{"d_model": 96, "n_head": 3, "head_dim": 32, "activation": "gelu", "norm": "layernorm", "qk_norm": false, "bias": "none", "init_std_qkv": 0.0428, "init_std_up": 0.0428, "init_std_down": 0.00331, "lr_mult_o": 3.0, "decay_shape": "sqrt", "batch_tokens": 16384, "seq_len": 512, "doc_mask": true}
Each number is 128 + 24 x the weight over its row's rms, rounded and kept within 0 to 255. Layers, rows and columns count from 0. Numbers have three digits each. The size before them is the row's rms in percent of the matrix's.

# layer 10 MLP up, 384x96, rms 0.165, rows 320-383, columns 0-95
109:140114141156128137113126110124137107091126139105084167090133092141102162110120100095134144157114151148092148165063129119174113120168108085147155143146169119119099131141111132144103105160137159117136132162144121141090130138136107105077104091153138151135145139144177107115161116145135124153
107:132163119117163129160127101147115153100154141136077090114111127123101126130130116145123114151092123118161140091140135158099133148147134163144168123072124075134136126133103138093154140125133102133126122123157122188077090087145150114118125091135136148156125125137134139104148175143129159068
109:106073117117128153098136118128118106072191095134134129122111127126144142108132101145111121136121117159150124141080092137131123132167117156135159155084131154150157134150082145114140178101126132146121144119085105174116087120141081128139126128127097159118102139151144167113095132170140113118
113:117130138110154095161120105134141110157150146128141153155192125122130126099123189138068160098123103119157101140108133119163105106154098133142154135127118143145183123108127128109153161115098142114140130110082092126052130092150106093143120118133138147113114128140138122149142127141151141087
099:175141101134116127088125105095170109110127125137147117158103099120128159142155152129134128160142149152159128109111177140109161076136125145088148118161125108127139141150132099113151112140120135123082120081152121105109080126143156090138115145102141089147160129134106090106171116132139185105
106:148117150109146171130125158080146130105101101151150113089174113122144159161122150108141116132138084079137153128171113141139131113087114132110169156113133096140176172117141127147093115104100100106130133141176159079096125115135133139111139154135123157114127160096135137098121117114137087117
087:112162096132106081122117140127146153113144143125134137155113064126129138170162079144117157128105125162133115139109132128175100145143113079165158158129125126131136091119093138111126141145150108129108090131115115145123124138119145098134100174141131206109105130149086110132125093154140161152
099:108176134160101127099113123125116127119112103116138144157131140164150113150153133105108141113063122135114120157145122121175134130112142129092093140127126161132082155108134149125159135122154132138078093112128101122166125094134185145125171100142173088133138152155077114150153097148129107105
113:116122145124104124111152116122135101130145102102136131107098123098086144121161106127121114075126112111140167096205143128155139143119097075104167121132166085119170110148142111139093128129125143121103121131134141163133136064120139149114164115135140179119114136153136108176153151123157129133
101:132101105160142109095124158100166130133149119156065080196137112109115114113114134085130161156124158108155133140161096115141133152169126129069133146123134132157148123155155090117148139109153107117139136134155088121110133107120159142129121115102120105155118104140175092136141150114125124094
105:088105101127118151139112105132160126101129134101135148116145147175139129094115161101110122140170107114151140184141100153122128147076148099157142135124132115140140181085097134146110136103134096129069122097122148100128116113108151120152156142159131116076160119151145128154097091163123147149
068:176129112091107140154150101068161130126110126099128117170107138086107133121099088133126122117105106129117156152130166096122131106131151117117145138172111140125145106146139121146099128112139123118121134127152146170157039141125141131159111100147123112116196141111156122093126151101125120155
097:099118141137122111110115140116132124094170173127115119131147158156117120122114130162156131154141063144124094124105097074128118081160108141145104157107106098160109153153125119196141164087100108128143121137134146142127077138121082145146158169127122113111095141136150113136125122106160129120
068:121123132091108133141125093131158164143095138115148143132150148124120102140137087118090127154094130112132152135104112131138110139180178123121134111166142133143102170127104145098087128064136127142136099114177173167159104102161084104113128139153149110142112107149158111114123087134158126098
099:140136135114114171106166117147128135163179131138141129109149142160127156150156157116087113106182133154126094121128114141085132142139104131119150124142069124111158135137144090120079144180110130110125130137117141081082138165143176091088126108158147141125117113133100123113120107162107118111
097:115188136155112112098146113106144138111126139112130148141167109170160137153141080072105160142111117165119088127081141112130121108163139146129159112113133101100098144120142142080142131099142184157145119090131102169127110141137112092152132128133108082146136128120138121147087107122124152105
106:155127146108099144132081171124144105136156097120096135118107148083108146161136147152121108136142092138155085127191129079129162124080154117107111125129131085151129125120140106140077133108151105113090120122155158125165092139117135159150086147130129153112100147133148131169155140121136117153
114:114167162155104127092120118140144146129139108155115099154105090142136159158111131168093192137140082111100137147142089104142177131120097155132156090138131132084109175134138089141119126138166142116111163124127131133144135092123127116091157120132130117130107081170154115130096130111100139145
092:143106145175126123115135125108107120114133095117108106158114118149147186139144123115177139126130128146207113111117135171118129146165119135131167097131104125085084111107129146114099141160100147107111156141113131086102108119157125179143089111105142127117166105162120127163135141151102102113
100:101087154102098129134116091093120136113143162097108127140137116144114157098139162128134137114131157135174115169124136125138164105128091128141111136159103093106137144137110111134171163174084147101070135131123124135140121123120169104131103130138146130086130081152101152165134113167181116117
103:087137133135126144139129105167111109103077122110111167129112124171108075114116132122135154139127107132126163146149148146088101137139139119104142151135102100145137174153138151129112099112158110135188109167122165116147137112156105140078140117114121151167166142140075111108166105133131097097
098:089154160140123187143131160192126089147144104112130117119109093115141138077126102132130162113133123171155152135106123151123126180089128099124131123134125138146156133119096113113126112131173122111121097119108098101095146128181144164117139152102170114112128130137117076140093100149131136113
086:123123180159099093138153132125158100118151143123091115156130117134127162108184137132088108183127066110118140146113152115120161166143114126114147124155167086132144122124106110117087122117109111111133144137146120143080137129093111169135104161108159114168173144111126080114123130122121129132
080:093151113135140107128134157129183108127096086119129130180164144107130132152108154102116158100147081158072123076158143164111086126159107150134114157121118138093145128155136159126086102129107156145115109136147098126107100156132132084128109131134142144126113148121153103177130144126151110110
114:129133179094112177117143144177128134124115139100086138154139131139161116135108175099160136140157117135145158119171140124163077129139108151161161089140088099100124147143132112113079129097143111143100162133123123086100079119157150138123120122139144101118105122136105130105113099134146123087
105:176124109103112117125130169127086134117110131167106127163171150130130153076131131124162129149158123129102102121118049138143118139117124121140148094193097113121155129102123129139142135123112127125141154141124154148083117154113143083139134115177134116092098128101116110136078143153131164117
110:110113139161095138167159126150107115133116148111088151122153101144153099127108078143103161135143146094163150156114115132107108142173132155151169119070139125073152161144134134070107119095171169137113120099111115140101099138113118101119131141140129118118100134137111128102137155094142152149
117:154175088144165102117104117095123123140119130116107135147170103133151115164145153180131169143168131172101118107118142081118113155155105098116138118135138150118105144113117146118102160120130130118135094102146183116155140074118107099110144095111124169075138142109112108143125159124121147115
115:129123115071081134140124133105099123134149114099120118124146172143144162118174134115100164194104100158152167140113155137128127147132106114134130104112117136111128109160118140159143147150098078109105216083134125123107118133144151136123141140110144139101112155117154090137124130122124111096
090:127138159140106101160106125191107091126155123081157158115185096171124114141115152113096161129144152144147137123092119122168159111112158116109144150122123141087111113140138118148146154110119087127110122148121103153155111137125110078126126103140091121144086133186116105143108123127157109104
122:110138136134148127150130146092145127150116130145106133129129097097127102108115170136143157149163088147138147138100150091171124133111111110100152152103094106079152138119109127166123154164120099141116145109141138129136116061142116112135124160161116128103103166118126094096194127135182122086
106:129104086128135152119130128131157105108133125104142114127154097101148114144148140125122130096085162152130092158144136106126174122081128091140138156121116070140145125101152146145125156091132193123158089083132123139111130143170129157121102126137131160098101117143127128131091122184162157160
087:081152167203118093136115074137132103127120182098111164116111086142135130101109117147122157130143141164121124121128098113121157110180116150078170140124127117120137124106144137104134146185131143124150139125159120134117100113149083131095168137117125114135130098154129138130133155128140094140
099:151101152113105111174093105110115132104136105086138121140156115093097125063135104115119153095135112174189114154099145115156144160141143143125156131137153121145145098126136170134109174142136088149117118134130174101120115151123153093155140142153107104102132145131122154115101088158144114109
083:100124119133123100133100124135109130128106108123123103118092117140132118180126096147136164156103131121120091100112100134161115105159095125073139152118170112116173152152154132135113159154154148154097157120107120080102145091134142137102084105111160168101166125158147130090100168114126134153
109:160148121130122120101130143132140094108120139178108113120123083126121179149103109142119160077136136180139110135129166112126127123132101093118162133159158106139113117133114150120081178106154108166121135103105155153120131119100137115098110087117072082139140113170160142135156133141103109152
098:133187165104114117130103093127094098104194094130118138116101111110141121151121131108135120142122139116069136128136129112160137137102149120125110117104133081151124122134165133089135102096143106133127140152183095172163127115146149084143176148156128157119161135117134111129146115138119147080
086:128090161133143139170129121103150103098162116120153133100104122100159150110157135125116149116147162151168159114067157111153151152144134116137120127116115183154150148141107138150102158093117119113093137093122135110109121132124088176090117114127117114111092150152106117145165072151128157111
120:116149094137126136120132146154162104121143142103127135133109083121154180155104085123091129140156145185174114113097138094106136129170134074146121105138135121135092146099161115112173103166141157115132120127164084136098139160128086113132097119165106127105127132162158122138125115135148135110
090:152109141144110151125124107142128145127092083105151127135117159123124155143162110138152071128120131119110098110160110147127153113100125138127142128156065097124117126166125135120102140118127089115177137120102122137186120129150154081141082144161163176114150127071131120129120104134095151093
109:124145161136156173127141118141122150110154110152105145132157166130142133148137134113110109101122132092125145177158058109129139142094084118124144123117121150109134150103089141143122118054114136113129156090112130078093153106143141141123154104111116177087105114129165104119144120159125148148
073:113092129118136088147155151124114111119113136160107152133157104144116120122103170081107110126114124172142122112127134115119111136093152147156109175114124132146103099116080140123132154139105185137135136143089065127100115106116141153139095137157155111124139129129140122083115144191150168085
104:150143125167148136104140143100126137104117117121111125084117126128093152174136073092118141098100144124146098162158113159140165119139094112140135131142163141150106154130131132137097123141118174131101108158144160153119125106169128150080073110147104145100173152125142129104180110108146095121
101:098130150084075139152114114140143157097166113147129127080128139116107147127105167146152115153108123134152106143158133157132160116091132113113150104140105101088174110164115159101145156121150121115117199099106094129151128089127124091129118103082178126115108122133126138127143106113150113129
105:102123119140140113118169138106109158108158119151092142110124136139142151127148127136179079098131111131169118150165127116113135076113110132120162150094134113086106106153106119113156144117114121088106168164186099134128141154112153122161143140136096128129152146155117090108089099140182110119
097:137153143133135139099119126088152143141120151134100086151127119096118112114147142146109135097109177174169161155108132131128105094137111143116143160093179117108124133147152174120154134115091113100140174110129144129100115129080136099106151137123170123081111105150139096099135138094179140148
103:097108138126177098129162119093120141088129105086117109125165099151155108142130112117138152114094113105162069140138111127152123120123165133110107128163130126133116172127154134106138155128139118120107113174114131110109176124144136126190079092142102138124109118132149138084096131179142159132
097:156100147103150107132153120107131118135128096107111098139114178123089143170188093168148115165142137134093166129129120137109120149097119099158144135122152122107104127129091118147092141119170116133104095149109121111121115123152145138082194146112114134104127167185134101110140112126121138102
080:091119161142092144106165120149094130114128143091115116110103134139151175114148110148148150096145147131122145167115099144158079128120132127112116153130118122137126134143094175129084169138161138128093120126151133144149130124160104085129138149156140108140122076153105139125155084147144078068
088:122160075143087134148104155167139131187115159134112155163148130163103135151143077189103136159112155123140127156110114167101129083081153136138114103128123090123083122130112138096130136128141111125094120121130153164104085123146126099119142154126131129149139137132113112154130160099122125105
106:125124123157100115134127135130134099171170133121105108084147128118127095157130167178126187125126107151149141072136141111122168146111136125115120127096108140107173087121148125169129124080149097112074119129138149114100109097158128141123115179104118135097121166133131131113163148141122133165
128:120132131136083116136142107105128125111148105124103141146119147160112134108139049142108119083151127087126156137093070126102133143139164116114104125139110108107151196162143159180120138105103166123130123128142141090149156098148154123108138138136163129152133117142152126076107141148122109145
075:112149140070110117110104127132158065099114135131126142135128067161129159130119119164131128114092129133162157126114114163100101144098159133130134176138169118143128113095155097118122092106120143118131154150150104131130149122160105128178135145106118110159161138113151104113154086178146108146
116:150142107106101165112129165131130154120142092138127131100127106107198166167126141126115095064154144149110155113103098080132109118122125113142160129117119114135132094123138124154101133134130168096117143135144114141113114125151135127144069135146111163102122152071152130143133078166161139129
103:155114107141153154092127088119179148141135114110150124150093143136161159145167140123106139134154111117096153106124113089152160114137109158098161133142110136174111147132154134145133098127139156089139119073181118102155096096131091111114119063116145105142158139133120115137100124135130090135
095:117161154118098102112145116133153144136136114085121137100094127153100116157165083107173143141132125129152116118128090155160109130160123133154117120152143141091126118116135126108104106143092159125099123130138126179128069101166109128114101114176143139191185137159124121138148156139113116099
105:113082134126124134129166143175080124129132117125117149190130133155163145102109154160108172132081119168159143101084132128160129135095104155089142115113121106091133129137116111128139116155158146125114119138123057095148121094098101130122142126171130138115125125098155123119135107128156160154
113:095109126162149141140124131139109095100117149181104150123100088127120142103152176142112124127142164115136085183137124119154126135113132132118155116134123108108144105121115122093135104157090133105091174084111165125129127104115126135155096094162117121130128108150118105131088147164180127186
108:134112130097165125151110154163152118058127135110152113088145096155111145126155145134093132128151133111159147148121130120125127143099120149116124101083135139137122124145164140114119185118125113116082147098139138126146134115101135094146075113099118146128155107102132176131095130085160196138
074:091079137141119132208106152163116137140131085129113166115122133142098126147132134124126140139102145089127135123112095184132132166122130098137128138098152114134129139172058112140089119094152171136154103129109133168133112130149130082167102138133123127098139126124123095133125132134165153129
093:153113130128109156142102112115151141142137140108151094155095148117109136161102123165124151111115160112152114132152126133122139141159113151114161139110077094117164122130152087161115134165147106077113141087140178042122120092131147089134120101136170138119146107113156127125163119127149127138
092:132110140113161178090124127115129119138152093087118168119112135137094099119107129151084134147156086118103119117174117177102123124141141158111135183109143113178132114159144121097122099135140127080127163177133169105116104133137135123142141105159133085147114101148152102146120130150127092136
080:078142192072138107127128122099140106108104130113121100124141142129119150151144143160121134138092135150115142118118141107154089140129104163194116147167147160177123136106100113126148128125130121119137181146136086090104109140142152153145089112144142144087104160108131107126122092151121152114
099:128094104130127110161102144092164116125117106158129120127158116134075115154095065139098154170140153113122114105126105118138087152105125127191155129087122094106124134122084141127134164129127149130133132141109126151129156119191140148104149155106140113135129149094099095142094152145131162138
# layer 10 MLP down (transposed), 384x96, rms 0.151, rows 320-383, columns 0-95
106:162134119122150143107111145137100110140111093138119112126108133126112122138115148112108101153145151150080166107129163179137111072168145128119084107143147129154131073143191129107109109108116173113128127133138110117138169140125134127135107172173141149085125139135130125170142125071116113103
111:109139082125075145166134125100130131141128149117119143136121145121115146145132118163199127160161083120180100126143094093075104123160124145095159089112121106146132136108145101134138138108146104105170161178126128151105139141142114138151139127092140106090115127132142090141112112134099148148
101:147135144165172154105120135089088110135104134111161114112140113156156153119108165135112118180142118108068156144092129143160105118137113147095139104111125123112070149180151118131145088123143114122137105120156144132193166097103145126109158151132109089120125144117144114139124126107112145107
113:122137140151109136152123130122089099155107096113102148151146128166164157151088091100117096099125140170145161150135156129165110081162101134089094149122129104144132121132155110121135143145137160140147127108166056154153136117131106123102123142093128160128097130153136120154161169121123098102
099:140153111131163143098126102156104096126107114122145090146099133135106079126151153126121101136118111159087128143122157133137122108137107120093101165149158117110122138132181116100177067133095137123136130160127157124167145119130130098124161125150090154153148122120123086118167146100105095182
110:103115124169118113121148126136141087115123173139155115138153092129091081118113111098121091116135106152090130112127135167134139122149124135090146128180154112120123118113162125111154134172091152082120131158152128174142149161126118131137114096127123156143141114063117151139148107062156123132
081:153121188113126135120139113104136147120104103144107105096147162165111106115080122111124099184130145107113132105159155151119138101138127173131106082170126137119114134087123082117136090153109141129134166125133148108118109138137145159121172098149116095170134085105139131099142159092120118158
093:123078136128119142138109143094113170143146105132148100145097107129143152139107080149177110133102113172118091135144120099145111103145139120129129087108188116135149135103164147087155126138107100136174109133130108114152151140092140125124139132105104156160105144101145097131107164124089131184
117:171142120063128105154086144101177156119158169132142096126162148130146154127135120115158117139113155105131134142146086134112125148145111129115128110120135194135155131098161156129095122085122136120166098101141139149114078100103173145130143120113147116089135121094114122148139090145108144125
114:145126087107113135124151108160152142144101126148140112107127090160118136133113102175139125132104100100157113108072127140132143125136116115119111080082135171148120090095150153155111102142107120109140145179114166115150099167102115168131154144122120149078110136122160182127146135117110119164
118:136082155129173118148116158146187105139128119157111143113133129125115130093117161130138118147093109072090140185145115112184121138125137163144159096096124122137111148108143122103122120127092160130107126139102102156120122121120114098125138086123164098140153104109180108120163124110102160113
071:098100146117149115163204102158105158122160118129129182139119164127138124074114140143123139128143094083140100134146166157107117145136144100119111116087096126140124133177114130142119113141181114113134116169124134107098125133130157110120094161105146127103078102111090126128123130145146151118
101:127147154179162150104174149147113100137129126146090079137122128102112143081113133118164167126131133133144070102148137130115111116159115151127134160133123143127097115146120137132134129145130101089126119164095114124104103135130168163158088135169104119154101077142118153159100168118160114103
063:098133113166113132095159158115132146136160110146098158128112081123160102142115122158141102197089170118103079130142164119099136132107154103150129075137138114126157126156134076146161094154151121139120175145116101098091154145117115104133137130118142153083119127129119123148133120110123143138
094:116088107120136097167114122133135155125116137091146109095121095121142079141127073109130163142142108116127108089155116138159159121157154123116130120085151115167134118190115154166114106121136106115157100141161077144118124177146097159134124137121140140136079142136165132160096113109128152134
092:128111156137147167120119175128109117103114142110122148076130132102145167155076122124133125140098146117108158111170131086149123116106109111169088180149126157173158112132167125102107133087140092149121137111184129114143118140118147142117087162121114174153139110105120138135129138098144109120
104:129141121095132129133127123114117120145129155128149169117134138132107158122146131091117134098174140157112108115109116119134117113191116088130124093156128153086150162099128166103097108124110143096170110126089136184153145085142109136106149111128145126149155139098124139109191068139093137115
125:115131150200118131100171127136125138118131142131114155100114124141106183160138150155107149145145127146123162150093117140090154177108136116105144131083121105100109110109069141121110140110148103108153109121127064097136127110153137118131110161113146124188145096130151120118118109098132138100
093:105097110121120100100133157141144139136130116167112143120152123128170100128136172160093176175153105146140137099136141073050095081100132110110137137094093128133138116162113154146137100131141117109154149157120089145124146122127129164149181117128128151121107135134122105144114119131127169128
102:075133109162083103127132137128171106133149093129173113143175087123142121128125081135087160092136113130156128160158120142143157142097127167118096163133100138159141118074135092110118114116116150141166155140136129125136149150178097105096130088154129144128131122102139157116126131130100123148
097:154115117128105129120114181097129158111187146128149112125178128085136156129160082124108079146103146123102119112117079114145133108137114136170154105129143142113134096117099134141121128128087144117117120149148119127079112126085142124188132120154152136095098112136135132150110107143123195133
101:140080148162131108132180135137159127112159107133156134124152146091121125120131116143172153107126121143134127109140127122140132098136165165169153093171138127137137119104111153102151109147089119103064139117123133126140115158117088147152118184105084086085125174118127109119088120105132145140
083:125120173130086149142129154138107171106140101122172148137121142127119131172091160100098100104157134094143115158107105145128145081126129124112127141121117137089140152129088127104141129155143151135157136148134120110128182103133185109123136101146083163109117118161119106099121137104185085116
085:142142145113116179128111108140128080119118199124125149080109151128130091122133153161109093123131122064118151141122144081124143147151155144114179085132154120109158148095122103105111148118124160139139138125131129120136122087121118097136165154119126152120064128153122180118127138137120131138
122:138101087149143105077147094078145138128122126145124104140157145147143144125145129157123154168106126104112092117114130128093132101157117099130097101113139118178119121132158146109136130149120171119123121119127157146167147105085082136183132126089110126141128195163125149123148126076136142143
113:142154106117164125127088146120119116110118156123143101095138136098134089066142123129151154148122121175147143136129175127133131120203122144105109069118155110133102139123130116118103102149126114089141142103114169169136158153128118163154111112128096117142152145166153105080135112126120124090
104:142166065073146120112136144111090165143091087149102124144131149172112132130147115095105101127155134133158135180148124117131139144101098087134131169135096089140111178131098104128124127119121128149135145126122127107110153120140112114117152128158153144141149139119123163181113146095075134125
114:111115139094156129119140122128097141149158104132116127149141082144097138088074130110124193121124122118151109156125161147084167078147082153099146115142130105106126129096108124121142125117152121166159116143104107130154145123126108132108122087133099136144087130166125128152172141179170143124
116:112094093099131145105155134090148116078146136064135122136155119123113156124166088156112130156123134130097121127144071167120115105126160141176104160113116174147148123122157139134147145124113109117158140104154120125122120176196144139133119134120096083144121103113127143154109113121116154139
093:092126130112147125159133123162142095170146114118110126119080134121156198174168121131138140140116115102144153114146103121130149136167140068078129130160102107177144135122083111157133079105124112167131131164141124110130101118147161148111130157118089143118127127137117128127123104124128090096
126:070119114105201149128119149096155139132134115125125132123112131150116135091112139115136157130127141162153138138118120138144110078130084154094168108098173147134107154074146144145171130163103144098089125113080116108137140151111103115167141103148138085130140124130113165135111127131165129123
102:105157144163147099133117179099167135144115101097120101199096148114152117114141124110084110134136139130098115098164146164137131123094109113116120101086126110108101157124136151120116126107127107149164103170126082135169161132083095121146151141133152158144129145149114129117163122100147101133
078:148099141129125163102128160120089132133106103102136123150101089143152149171144118112117094146111137132116128165192161172118114151089121126144115109139121134122170143148125093124145149095117133074138120162124130106136186102078158136148152128125133137109127156078106134101098107167133121127
093:078116137111119125122137161103155141063143146121066139119139087157165146160147120153139134116097116125167120129134119144075134079131103105126146157125121112089110163137150117109120140136119109129136116167117144105153099104155125179161105138124132136134145154175105135083148123112160107107
089:122122091119167132096153130127138126149134107092161125133079136131107104091157182132130116129099127117153158135194135105108124109110131085166124122147096135153083109130098131121144125124120145117094132144141124157149103134147130143090149115113105143160081098155070120156156167102144132100
102:104101145162153153114134163119172096134089111105118130179144112105184073110130121085134102122172115136076118116131120125150132150140153142124095165135120163148144112138146111123121086112110143119150109122131130136152111172119144156110107149134129120150168140080125135117140140098074128163
096:126168119096169112117114098126118146142160075163147121117114144097128143130111134075119113101122124130146136129110097160094117135131088130198106112138092114112115166118143136114111109173180088147134132101144164120150146155134122102159130142150120126084097159123111137122111152136168125166
089:149103143118131179124144161108146180079150087117169112097109122085104094119151117152134174144105131153096116130130117104105135113144159161146096136108105150149158138119114148079150148121128092136092122124135114150186153151135117126132103189120141127126098105120108131096135126121161130132
110:130128143111160119128111120168142132127127129120110145157193101165151081135111096111129103141150116132084101103120145116130120134087129109168094149128170147129119120129138074122108110103135143172112089111133145113116123140114158130103078172151147106109140202099125087137131134119146123150
083:156116179094120075114156155123125099106114134105102057125113154136149119110127143139121151136172113114113128128145143100119115120125130112089159138154161184121147118141086126139118090126122117111115128172157108085134143107099133146147155146108117083096110145103122148153141182131139130167
115:159182155121121149124158130104117113160130164103112079120145116129110139088174103151164113119129117134135130156108164137108120140116114113149114127079140133081119155046125125151132133138126124107178145140152179109106149121129105100121131142128089094134143170125095134142104120164131117142
066:132165146171120158165102079106156155153106134105149096143124168129101144117160123166147128159133153137142151118118113136158170130159123110109110108105127154100150146144126107135129112148131122092104137090165134089123090112159113115130082114144136120125076086140088124143149083104115090124
120:141107093120093143157116112159155101158110160166124130129120110158166120116116155145117163109105179150175090114072139091132139175087141134130119134129098109145102106118155111125170142150125119142166171103098119096113121129094102140113123155140102114106125122149127151117089100151147150109
097:078145109118156119141131128156162118118097139077088139131112094089129145126139133089144168135166085123144140127108148121088087122120128092136053147130109138163125125170111145171100101113152113148120122144088142122122138147137098157127130098145136137107108156131100107152148125159149145160
094:146107127143139148115111171133131115152111157123134115183118143139148139133124138082119122136146144157118124088112102083127062084144159123149089143135091139148088111140129113139108135132147117128181095127075114119144174125132181145121150142127144118091128135112172136115147121127074164130
091:119113152125141135080111181176144112130125127112116107109166090096157106135134127150149090106079112101123120146179163083146123150131142125176130169134143113092141125131119149159128097112121136110125125136126096143089157141141137114126136136138179146144136155102147104139141128062092121101
098:095139180121122109147168147128155130119128086119095108138122107122122161134143118103108091192160128164116091119146172105144132141113140099162123169129085112127090138117125100136152152147122092146124163123146135112114148125143095100095141108100116148132150132159155178094120126127137099081
105:120135119143141155156113141136136125151110118121147139185170160113114115126128106150127096111135116120135079128141112063145113107146115127132107129207097076114133131126145114114124150131099097145153124126161107131101107165146154101115095127132151158127048122126164145125137114151142099151
078:129120105120143129108169090127131156114178110130146132156142166119142125116080109129165153122134114110165096143120067128119146153115050155134151099135120153143132101125119165134122100179121127102138121123087167130128118153103137153125144080106104148115154135103159113110116117105160121162
089:131150153147115151138155126112119090101130116119091099122119108092140151131132097112139120134149103190096145113188111130151108131142122126106099121112155119111151119128192071152141103110132128137123139130153079123133209102113102149129150133096117124141154146137129104112141169086136116138
104:167108144123133106133161121117103133158112155144085114141098128129074140128109110171143138136122141172156184126136171135146115119110135108127162142130142102119126174135151100078129102083127118119107126091105103113086155080120157139108123094129146157147128163121095152115164136147139106093
126:078157125166137129114129171135106149109145149134106146103160121117121130114147114148183161155144109123134110146117131110126125131126101103162130166125102113155133116123075126143089154144168125155135087129120138113093079157129142130112147161102152120064076152129103113114125134138175154098
074:143101161163146120107135110120123128122107074127169064144131172120081107133142181119140144099128163149144156128174147141155115148107139121120129142107107142141177133102099160130161127125116141069129129092083107153129164111127107109086120174122136165118122105141139124121120146123116129118
121:133092130116157105094147103174125083123102157107144127148117139126086072093143154143149120185107127143127108153144135166134139080092172136114103145143132109139113162093118128106145129105095105167123114110180126131145115124109133127132158133093092101144170141162133105132133168136120117141
109:141155142091138149144162127126141165124166106134198117078128151149101117121136135123129110099156144170148120124163107075141121181121111118165119091126100117142119147161123117122129122118106128124122166115137151129098109096139123162127114118074175123155081111144112154093125098104123139153
089:182104121140112107144171130131088134113133111099160142138112093166135077101153142118078154136138133162122120116112147162090136156134129119149124161119120111093085137085146155126083171109133138148160119129137115181134175126113113136133105110135091122130139106145155180124130126095144108121
100:125155134125119095174148105096099112163135155160130137154109109115079111148139150119109147131105156102099142133139101081147127141109133111113130147181092162092119096136140134140094127162158149126124140131111131122083113100158179145147121085139116103137183086122138111117103130109146124173
098:124114123127128139166146126067123141107126126116143153130116172150112139130131135099094108114129143121146127092121125117118158160131135112144088135171140111122177143143152129130114103110168142133169119132155120128142112130145186102071160125097162175120060123097130157098169119152108137095
110:105140145116138133143113138130132136126114122136125115116098152127108128135097172076123114096147121091149131127151130122110074110100078129108100155163092159149157150126148075091148111114143116125156107122098141110104175187152104124142110103129116124171174139158126126133146161141164084151
073:126120140140148087115156135121154134206148133167094105149143123112107129150136159087164153157108123132102155141148107121137111143145110141078145131090117127122129101091159125137176148131129139087117163116094115159145109128100133153167172132103079105106140122161142105112122107127101117103
097:109132142145072134120127095105133090129112126122137142124097106101131085150162165152118143163114118129128150092110149144155163107132177126106083140102139149124130152199145132131137087112117093107108124142165140134122136144161107134085150153127114175110113143138091138081148104156141146098
088:106126117102119159156107087140108157147112165077130100143167113139156082164144140116153126110097130096122143125135159139108097133098112099106098169098140118153151131128128131165097137121150110151063117125122148076131105167135144118124142141137132171138101112166161169141102119121147131154
079:140162170126160113151100094111147152170170115099189128101117101098161130126106144151128164109091135154137107135110117114166166157112157136091085101137131120132137124147116142096130087103132083168083128131138116152103163139122129123115119123126163131126115090113125132128166131113114081132
099:135101129149138115141095122124084133113123103106138140120114129148144148169094107099106102141142138134084159172148121133150099091133114161097111103170124151158129118140189132115106090174114135139135110107140150122151150127091128091143161084181116128172145174100140111121108117115131124164